{
  "n_layer": 14,
  "d_model": 320,
  "n_head": 5,
  "n_kv_head": 5,
  "head_dim": 64,
  "d_mlp": 1280,
  "vocab_size": 4096,
  "activation": "swiglu",
  "norm": "rmsnorm",
  "norm_place": "out",
  "norm_eps": 1e-05,
  "positions": "rope",
  "rope_base": 10000.0,
  "rope_fraction": 1.0,
  "qk_norm": true,
  "attn_scale": 0.125,
  "bias": "qkv",
  "tie_embeddings": false,
  "parallel_block": false,
  "init": "uniform",
  "init_std_qkv": 0.0303,
  "init_std_o": 0.0376,
  "init_std_up": 0.0434,
  "init_std_down": 0.0434,
  "optimizer": "muon_variant",
  "lr": 0.00888,
  "lr_mult_qkv": 0.4,
  "beta1": 0.95,
  "lr_head": 0.00745,
  "warmup_steps": 90,
  "schedule": "wsd",
  "decay_fraction": 1.0,
  "decay_shape": "linear",
  "final_lr_fraction": 0.05,
  "batch_tokens": 65536,
  "seq_len": 768,
  "doc_mask": true,
  "train_tokens": 755700000,
  "steps": 11532,
  "dataset": "wikipedia_en"
}
Each number is 500 + 40 x the weight over the matrix's rms, rounded and kept within 0 to 999. Layers, rows and columns count from 0. Numbers have three digits each.

# down: layer 11 MLP down (transposed), 1280x320, rms 0.0435, rows 410-440, columns 0-63
# gate: layer 11 MLP gate, 1280x320, rms 0.0433, rows 411-441, columns 0-63
# up: layer 11 MLP up, 1280x320, rms 0.0433, rows 411-441, columns 0-63
down410:476484508485526511498479470514519507499519493458507454529512574529502477522437583478502477577487507474557420536456506500491454531459498412559576493523591539546450529484538476435520502471469480
gate411:477542495469560467483488448460515540527463481536515537525462527515529433484478472534476461523528467489518492458535555533469505513449432490482458503442492482521498454518519508502528538557497515
up411:434498484445500534474494461481497510499480498486460507540562558478493473538495495486455464461524503435507550480467572486453563575502502506487515400472476469462458428518550503537503482430460531
down411:493441464461521507457571540557469431503519499508522519513576548502541551476501547484547479506415563547449524560548498516533417450474467464460536486604530553464494522483566536510469451492566487
gate412:557502463572462479511511506442483482483513407538500535487502494498519439527493428484539465506563539582464478490518529438440520530475515523420586501465529513449439451575381489499467529506440528
up412:526512519477493450461491489500567419498528546545526551525475458562462546521488427514482566540485467470497534493428533506473500501515454540486464521455457531404494465534505503472528532477507454
down412:500541493468426488459434426470471482546537446481499558515528534569527520463444530510529501462526460495507527513457504510521488577441521564566499470494528522558492521526447495549482453480456492
gate413:460489419483526473522507521512503511523451564500545495487564481539533579501581547449479456504449458497559510437488481466521497445451483550486427525505428463519460506591516517517458539503505521
up413:554477460524474513502534489488510461492474544480541535526481501534483459545543513563527473447475508484463464444515451469498510448503443458471505494443504438609537494480504475588438476547549509
down413:463533476543441518528548427555496484510510474432451517516477490584521484472484466501576517467465502504553503481550520472505443484483598583568560478476565579454500458587565555533550572493483587
gate414:436469486417497549474517531451458523490524549497478500507476464494527463484458528551492450511552541489462430515496464545483527468539449523567532525513485455519436464453516536498539461513516489
up414:435442511557502510428541468567504520566486504467484554472551532494554493491582453506508479496549531448509455455496490445502454521479475504527517502460500460474517425416507531546480543502510512
down414:463526533441493526468514498402467482514454498487490471558477563472469473432422512472567474483432511533491571493469491491481519489411539488476427473404555523562548483484515522512485474532508487
gate415:555471524475523569454529457536507524439478461491495529519489477497526518514618555527473536557531525538481490546527529513530580500556416539473579513523510525524515493456483498476456524457504476
up415:473472531515560453499549496431510476548494508479497525473526424491491463496518516547544567499502488569495499517484457453482456449490429548487479448526507559521452512472467523520493511452522432
down415:502410526498474498466526499480528577514515483535522527424488539551496506467483468546519552475526557522584546448451530494521505561476556515478495485494532454501481522462486503476499560508512522
gate416:589557484470521479486437519507486534471524404545452504520530476544512457487471530567457454453552534474514525524484519563489468483494459549504608468499437513571489470447580412516448539426507495
up416:518405534453464504517496545510482519418555519564532513506522427428451499553567490482553455490470547568449530559565509509472552563455434427465572488477489411484493579495516526498570490530533555
down416:533523523425424470478457463556523480544515502496638473470522576504503565454538457531448538473502624489482465471581503478484455519531532532432474585527554440583469430474430496480494509500412435
gate417:510439543460533533563581506475483517549491487485490442473478539508561429524464419448550526463527599535458540451483489512457540458524429533427527472541466493482496484505484529533551495405511485
up417:460500511466505511585463541425546464526490491471474535488516446455448519569438531392519472488503545478500482544494477498545501511484446578447439556533477476495511547497502587453459488521544459
down417:418452429469529490552468510499547506526514544449508532461496452484496537533429564478518559485484446420489592499465543513447486537485493479528507441531529494529507483558459507506422544549555458
gate418:518528425586557500485474563558519488501485446522433467488432459456437570505523536514571439433521467471516447513555538517513513492458553518476483470469566580438536494516435527536526445555492496
up418:503555510425518490491529467499537495434472429552528541432579561581549499422516468526453511458528551497459505502529504529524484488526498522502398388541482505517504504470531490439410506592531514
down418:522454460474496460489458530550491481494508525524519489529487431480469494506464497536502397551489479486437507507513501534455555603436535472529443476542527556458539500484487438455383510487457526
gate419:453492545480539578503475535473559502504544539548462483434455595543426491531492468481473572493552539523525487466504525542451468472511502549481524469553465501431532547534533409583512500546492462
up419:490454484482471478535489457488553534460536456549395501487448509443469476478532515473479520452482488500549504519524497534491550562457437439491495557416538577530485546569582524434557523549561509
down419:556469481475433592464477485448478572506610568505501482488475453482502490535549479447420504492464443477530545470473541528453566504543462482541415543485527515536494447530562500508525530495462504
gate420:436532510500460467498514575506596476487557456483517539484503591489522495500506477473498488545439536452387482493495546447511463511511522524491430478532449569514527451431457485490456487438452574
up420:483385522469517569489585527492531554437543516560482460459509453499487552525505519543509508525520440415478409516449556478484527512507539411486559566465548495540532479532502452513518519503542464
down420:552454539425543504485512506459509536474528487494498500464514519492437584467493442525495429544509557544505487515523489501535487543543560523458506522483425632476514484516448541517551517538510524
gate421:497437506572482528539461461585449479439447541487489512450466470472503500548522531529478440557493465474548547466533465575524482575441416502546384519476488457506548501447453541473485495438475494
up421:470512519420483587533570555451551468540554473477498435471467541513529474528422486491494461481484483536496452479513536518405523549503493486430502503477504456511466502505506591543511437497498517
down421:428468485510480535490506508593542516511470520520477456525502531495476437458473552496530516529439444480506535495481446537498460516530524524467454440579525487450460531565506496451438500491542593
gate422:483483477433487513501491488461502555457577518482513499495503488500457452519526547559498558487453460479468465510546483494544499415477500516537494503498461505497442507497484509461538478511446521
up422:497379542541490435499518553556458502478511473534519522504506498503464506548508462527576537498501440489489511534424542407511562449552466518501515490530464566525419549565460452527466492545517492
down422:502453453511576501498548592552522507545528444523538460556443494570490446491489494495521570527483456526450540581527487496456485458532446434469442516490508564525561492510521508520499472570484472
gate423:471372449470558474523518457485522489512445432504544514490488474521475463529481566467458532495578531552514512441503530559451523554451549523437549469475524500495498484554482549544501455455519550
up423:509592457495460527514529464525445527557487441475471452475449445446486460467490525479512469496524542464457548426469484581493439487583556480502557438489489558463483541575499455532513501447572591
down423:455498468518503514520518517529568509503560504509489511458587479590539525530525530527533558516525547497439516478529478540440502474478507538487534488553512505569444628537493510531491482470508542
gate424:492450530498469508525527459575446491519475493431440469490520433526471515520478498453502446472479514551423483519547499423508579537529534482530479495537504523523533439509455499516520486536424393
up424:443581476482527525516497471542439465580479531597490498523524498523461467487521499528512512479498487529516451467433541492534505465460459449526577460458490484531543519475509453488564439534456540
down424:457509551472499478548498467525475468568502487489531452530492572509458500531428440511589468572537476495501538490485450517441429486521558541418485435538488483480439493565513424491404481592488448
gate425:479465462466476553474481542540491483552496454492481464559516511477458585511447518596447399525436550523558498568527512536504526455467532510514529506514460576506469488531598509503449484503473463
up425:504514524564534581518546542498521500539482518453488546495427446556393511527549523542445501457476526450399433510543494469483490558538538527522448487519500455544508472509450499506436447498562486
down425:471512470479493504503467573531540513523452484461470563541511520469502442501488458547555540542507464513504510510534496497507517511493546473531575529406508514526459520497482506520482487511461476
gate426:515553508429498494481464456557445457527505466554568474546494510450473514467443555506533494457543554516555532579482505427455481555488481535513449531504549533536450511494467504571450483487469469
up426:517478506447508474479441507501455472438592491512582501528454484499484449510426482473425460546470513496457532510575515535478517472538491454511594543503507620459516465513527458519476533501491505
down426:468493551526516443523514509458561481424527506476479495539589487499531501556519486520431500505425531484462452562444535471524526408492481604574556482459456435482442419464532519462553456522550418
gate427:502529475465539451483476552415536490489544462512442477460526525538500528476478542537493457395484477576518504523448500401443454484482550473494474550491537499483516411440454545459469471498512470
up427:520504569531500556589480451506482584548477482507468485548538531498449507525548522486489512476548531489510459475485574548524484527405444494541497500544520529504453503538521498463473572510428517
down427:518369555381524535527518493518524469483446522476536507467494573525543480501489545445533508490476483499524512419453539500454494458478468497526436432495437508549444512538477461546515583522453471
gate428:500495505507488486460554538495496532500527592475542461484523517485525541595521458496495428505489480429569492437528503462498538521473513591425527480481535452466470490495467538482495546536529438
up428:527510503517561490479520524538470528458459448497463549534523524471500457495486408521523451554516479521480540480568459510496540520449528526428485502493484372460472511485515424474485497480486540
down428:484542525455491534515469472557576522469506523425555521489528495432443491427455555486479518514462532554478469514509464426466437478498404439517510432503453515558589514492468586559501453452464547
gate429:497502534496520409477502454526489503502469427548489410485450442513505481458576417564473486490421517470429533474522551604517524488517457480527515417487500504496455495517510508413563507502493458
up429:454448542442434441495415521429436444537502515581512484521468457507457539582543490468579469491503467502548449511441544533505508500490418442513507450469502525483510504500470533425511439482524555
down429:481492559499510518513521434482542534453582522396525485557503495506487468469527500514413441518568497499557456466456416524452443534505451512548434522478463475462466427452431507498500485490472424
gate430:462480450486521561490471493530515552471467473463551495509473510499554544506521480542491563505461455505534488511486488523506446416567501599495543500492539469516496460456587506532465520472458489
up430:544496538477541462480466446524491422509506486535499527452521427531507528527503508498441468559515477560579559581542530478496498476435511495448546536550497480453485478464459498439482457545538442
down430:494475506532532464482576445453520444494563449476582529484495466513498465469455522440539479478519489536514526504438533501515483541504528456508502555529441441406417480509470535457505495510503561
gate431:501526541516486502485491567480513500492537502517490440567550505522565481488496456445561473508448532414531496513517488530477441455481506533500509482530463487509474468571520514559552497520553494
up431:503466578560508570451464562504505493534534481496536510460517561517523473515509523519495532489484506486523497552500549483510512507498534510530476487526536454556559517469570475479504551513527451
down431:541497493511553504481469417561491490504573498500483509509474500556460459478514476475524499576590469479539477498533515588500436536515467525577485526545541499451490456422558482510493458506476597
gate432:442491501474549466441512479468549448456511512519529402486585563510503535479558522462471522525476485493498477517558529487539477449558419517530491556495541457497467535475534474592479470537490596
up432:451502420570527560457530483504510492524467477533446485535464467483507496508519533477525495452542533485482533525467473504482496472500557502472450494526459432464502428511464513660585509424502578
down432:551513548511469483555473530510516540523479511531504471517474463570461530494451433504482436494455449536456527495538446458457464501554422469525451496458574459465537495471490461430510449519497486
gate433:484487478520521514559549511491519445522458455434506518459502458471493446504475524490486427433482534544469451527532486438473477463441579539519516426531451578541530548476518491563460460456473543
up433:494460470584467546456501508522473453460520518462450557540487519491527559547475504508486510514466426468475497545514567508534522498574478530498511485527512511417460524433548430453478454499500485
down433:579491482485591513467470476450526598435515468548535471559538479465501511514557451532508441521466408533488464533477477507487501493492484453491471533443472487504509571453444486513485480501500474
gate434:503465558482540491500505485466467458486482410509491457504479504515502570542547506536518493537437563496460409511460493472511491531556480495475548574549482536429464548540519432474487424418438520
up434:526495524398438490493449570466485482475499541581480475527503461443621463470485540446433470533422557600508525525517543447468572503468500514497535541478506491543475434518486494543499421538537516
down434:505504538466541413564473493502500465520512554475538475535541543531488477509494465438468511444499525576466484492581445470462581489480515524485596553495477521540566534426518487450573485480562503
gate435:536501579518504545456496558502440546366456476485464543507438487551530486535477519476454550537558564524488479585545488460540500477473486514546507480419541461530524459513493550497473482444493550
up435:506548458469530522459492464539444541558490538513534468547515488546505525498550457526525483433443456468490516480498490515467458553547516477501433414499493498520517496469538433539503481475557466
down435:426560480429532472463611467508506484521589522511464474568527476549537448489526523514455480473520506527538496480461562520545501487503546493515468460489491478527490509516472442485451439489429476
gate436:522539480483519497438441444497497520502445522500458540548511478441512556468442524498481498497478421489515427529498447444466506486561495528573464552471495514493522492458508527466471478493471416
up436:421454510541545488489527506444511476560514510510514558455435528503519517486504426518519518508517474532525528508529518582506435465494503480459456526507434466485579490492493442495530524527547479
down436:454474523511575479550576498506531490500482458555519486468487524503530497525527473554575541507495505474421560477516482557483544578529460495539503563466576503625501470469530468537488488439517479
gate437:529533492489506556514504516419487442510514455507536563479530521477515522482502543523439545516473483502483502495490463522555462536514442533457520457484421443521557511522517552539539507541501509
up437:484478499537451557405543546550480491496491464466422487439458472510459488390553568544495514487481522519538528472455474463478520451461504465447469481422495504571478445484486517455445497419451486
down437:530517533489489446540531508504428502504496550512445406517538470502539529531584436510551499518450508506498552524521470525469503542499503536571577487515445576436549483467516569491477555505502468
gate438:512487473486476455462452509518424501511462521468432468508530514484586499516482522450535480527434539505588511495452466501510489496558491481540470470524425517503623463547432457555573460472428507
up438:458475486536494423550449530534462472486466483536472543518550539533489451454539484522530508554528504508586460487529457470540447419450469440519518532463454458519567575433504388410562441431439428
down438:519482511494496478595510477507507479506500567483467520511533545509535413502450510446412513473504632532533497509452401497520532474464456497501544465515525496429488497524470526475458480519481506
gate439:514503531526480466511500429444506478520510506469499480486520486444510510482535575511424527528467489453570446449493470488496542516527550472504480518522516476528524535458506510530513561437529562
up439:563564445478505461424441486447517580583516483471492422571543581414463411483582420527508579473562539509490523481507503509428486462507448485452533533511551481486501558495524488474508513507573507
down439:516472561503535480464432517437537464510523464503525501479494492534520503526515522521469443476559484565461490582484562479588519479472468564482480508501612510482497460476517499492496497392582479
gate440:516504453455515504469465596478454505455521499521498528500454411526505487482504524517478519469498547465466489479439585519505585447504532549516546553587503549491528445521514518555540531537430450
up440:507463481506581517530491530511527446523592487498480460455538465496529482530482430453467436479417566504452516533483460505405470550588454497534507526506444543562480499416543534505492482593521475
down440:499465534475481490555531514446595449577471477582492508564474521503472481467526447485525517429577443490546434469478484554497532449480520559498537500546482553542501483446523432505509421496490556
gate441:467447498502566515400532492440489543488497469504466455466489500475494437437525519521514579563558509461491479512474513433470521557429540474490504541443484511460460524464478460388504522458511437
up441:495552489442513481517510504516562491548460539498436532544540477494482563487486489514522538464513540499450480545487480510494424467516496481437393439523539489507506480576534553549453516497495471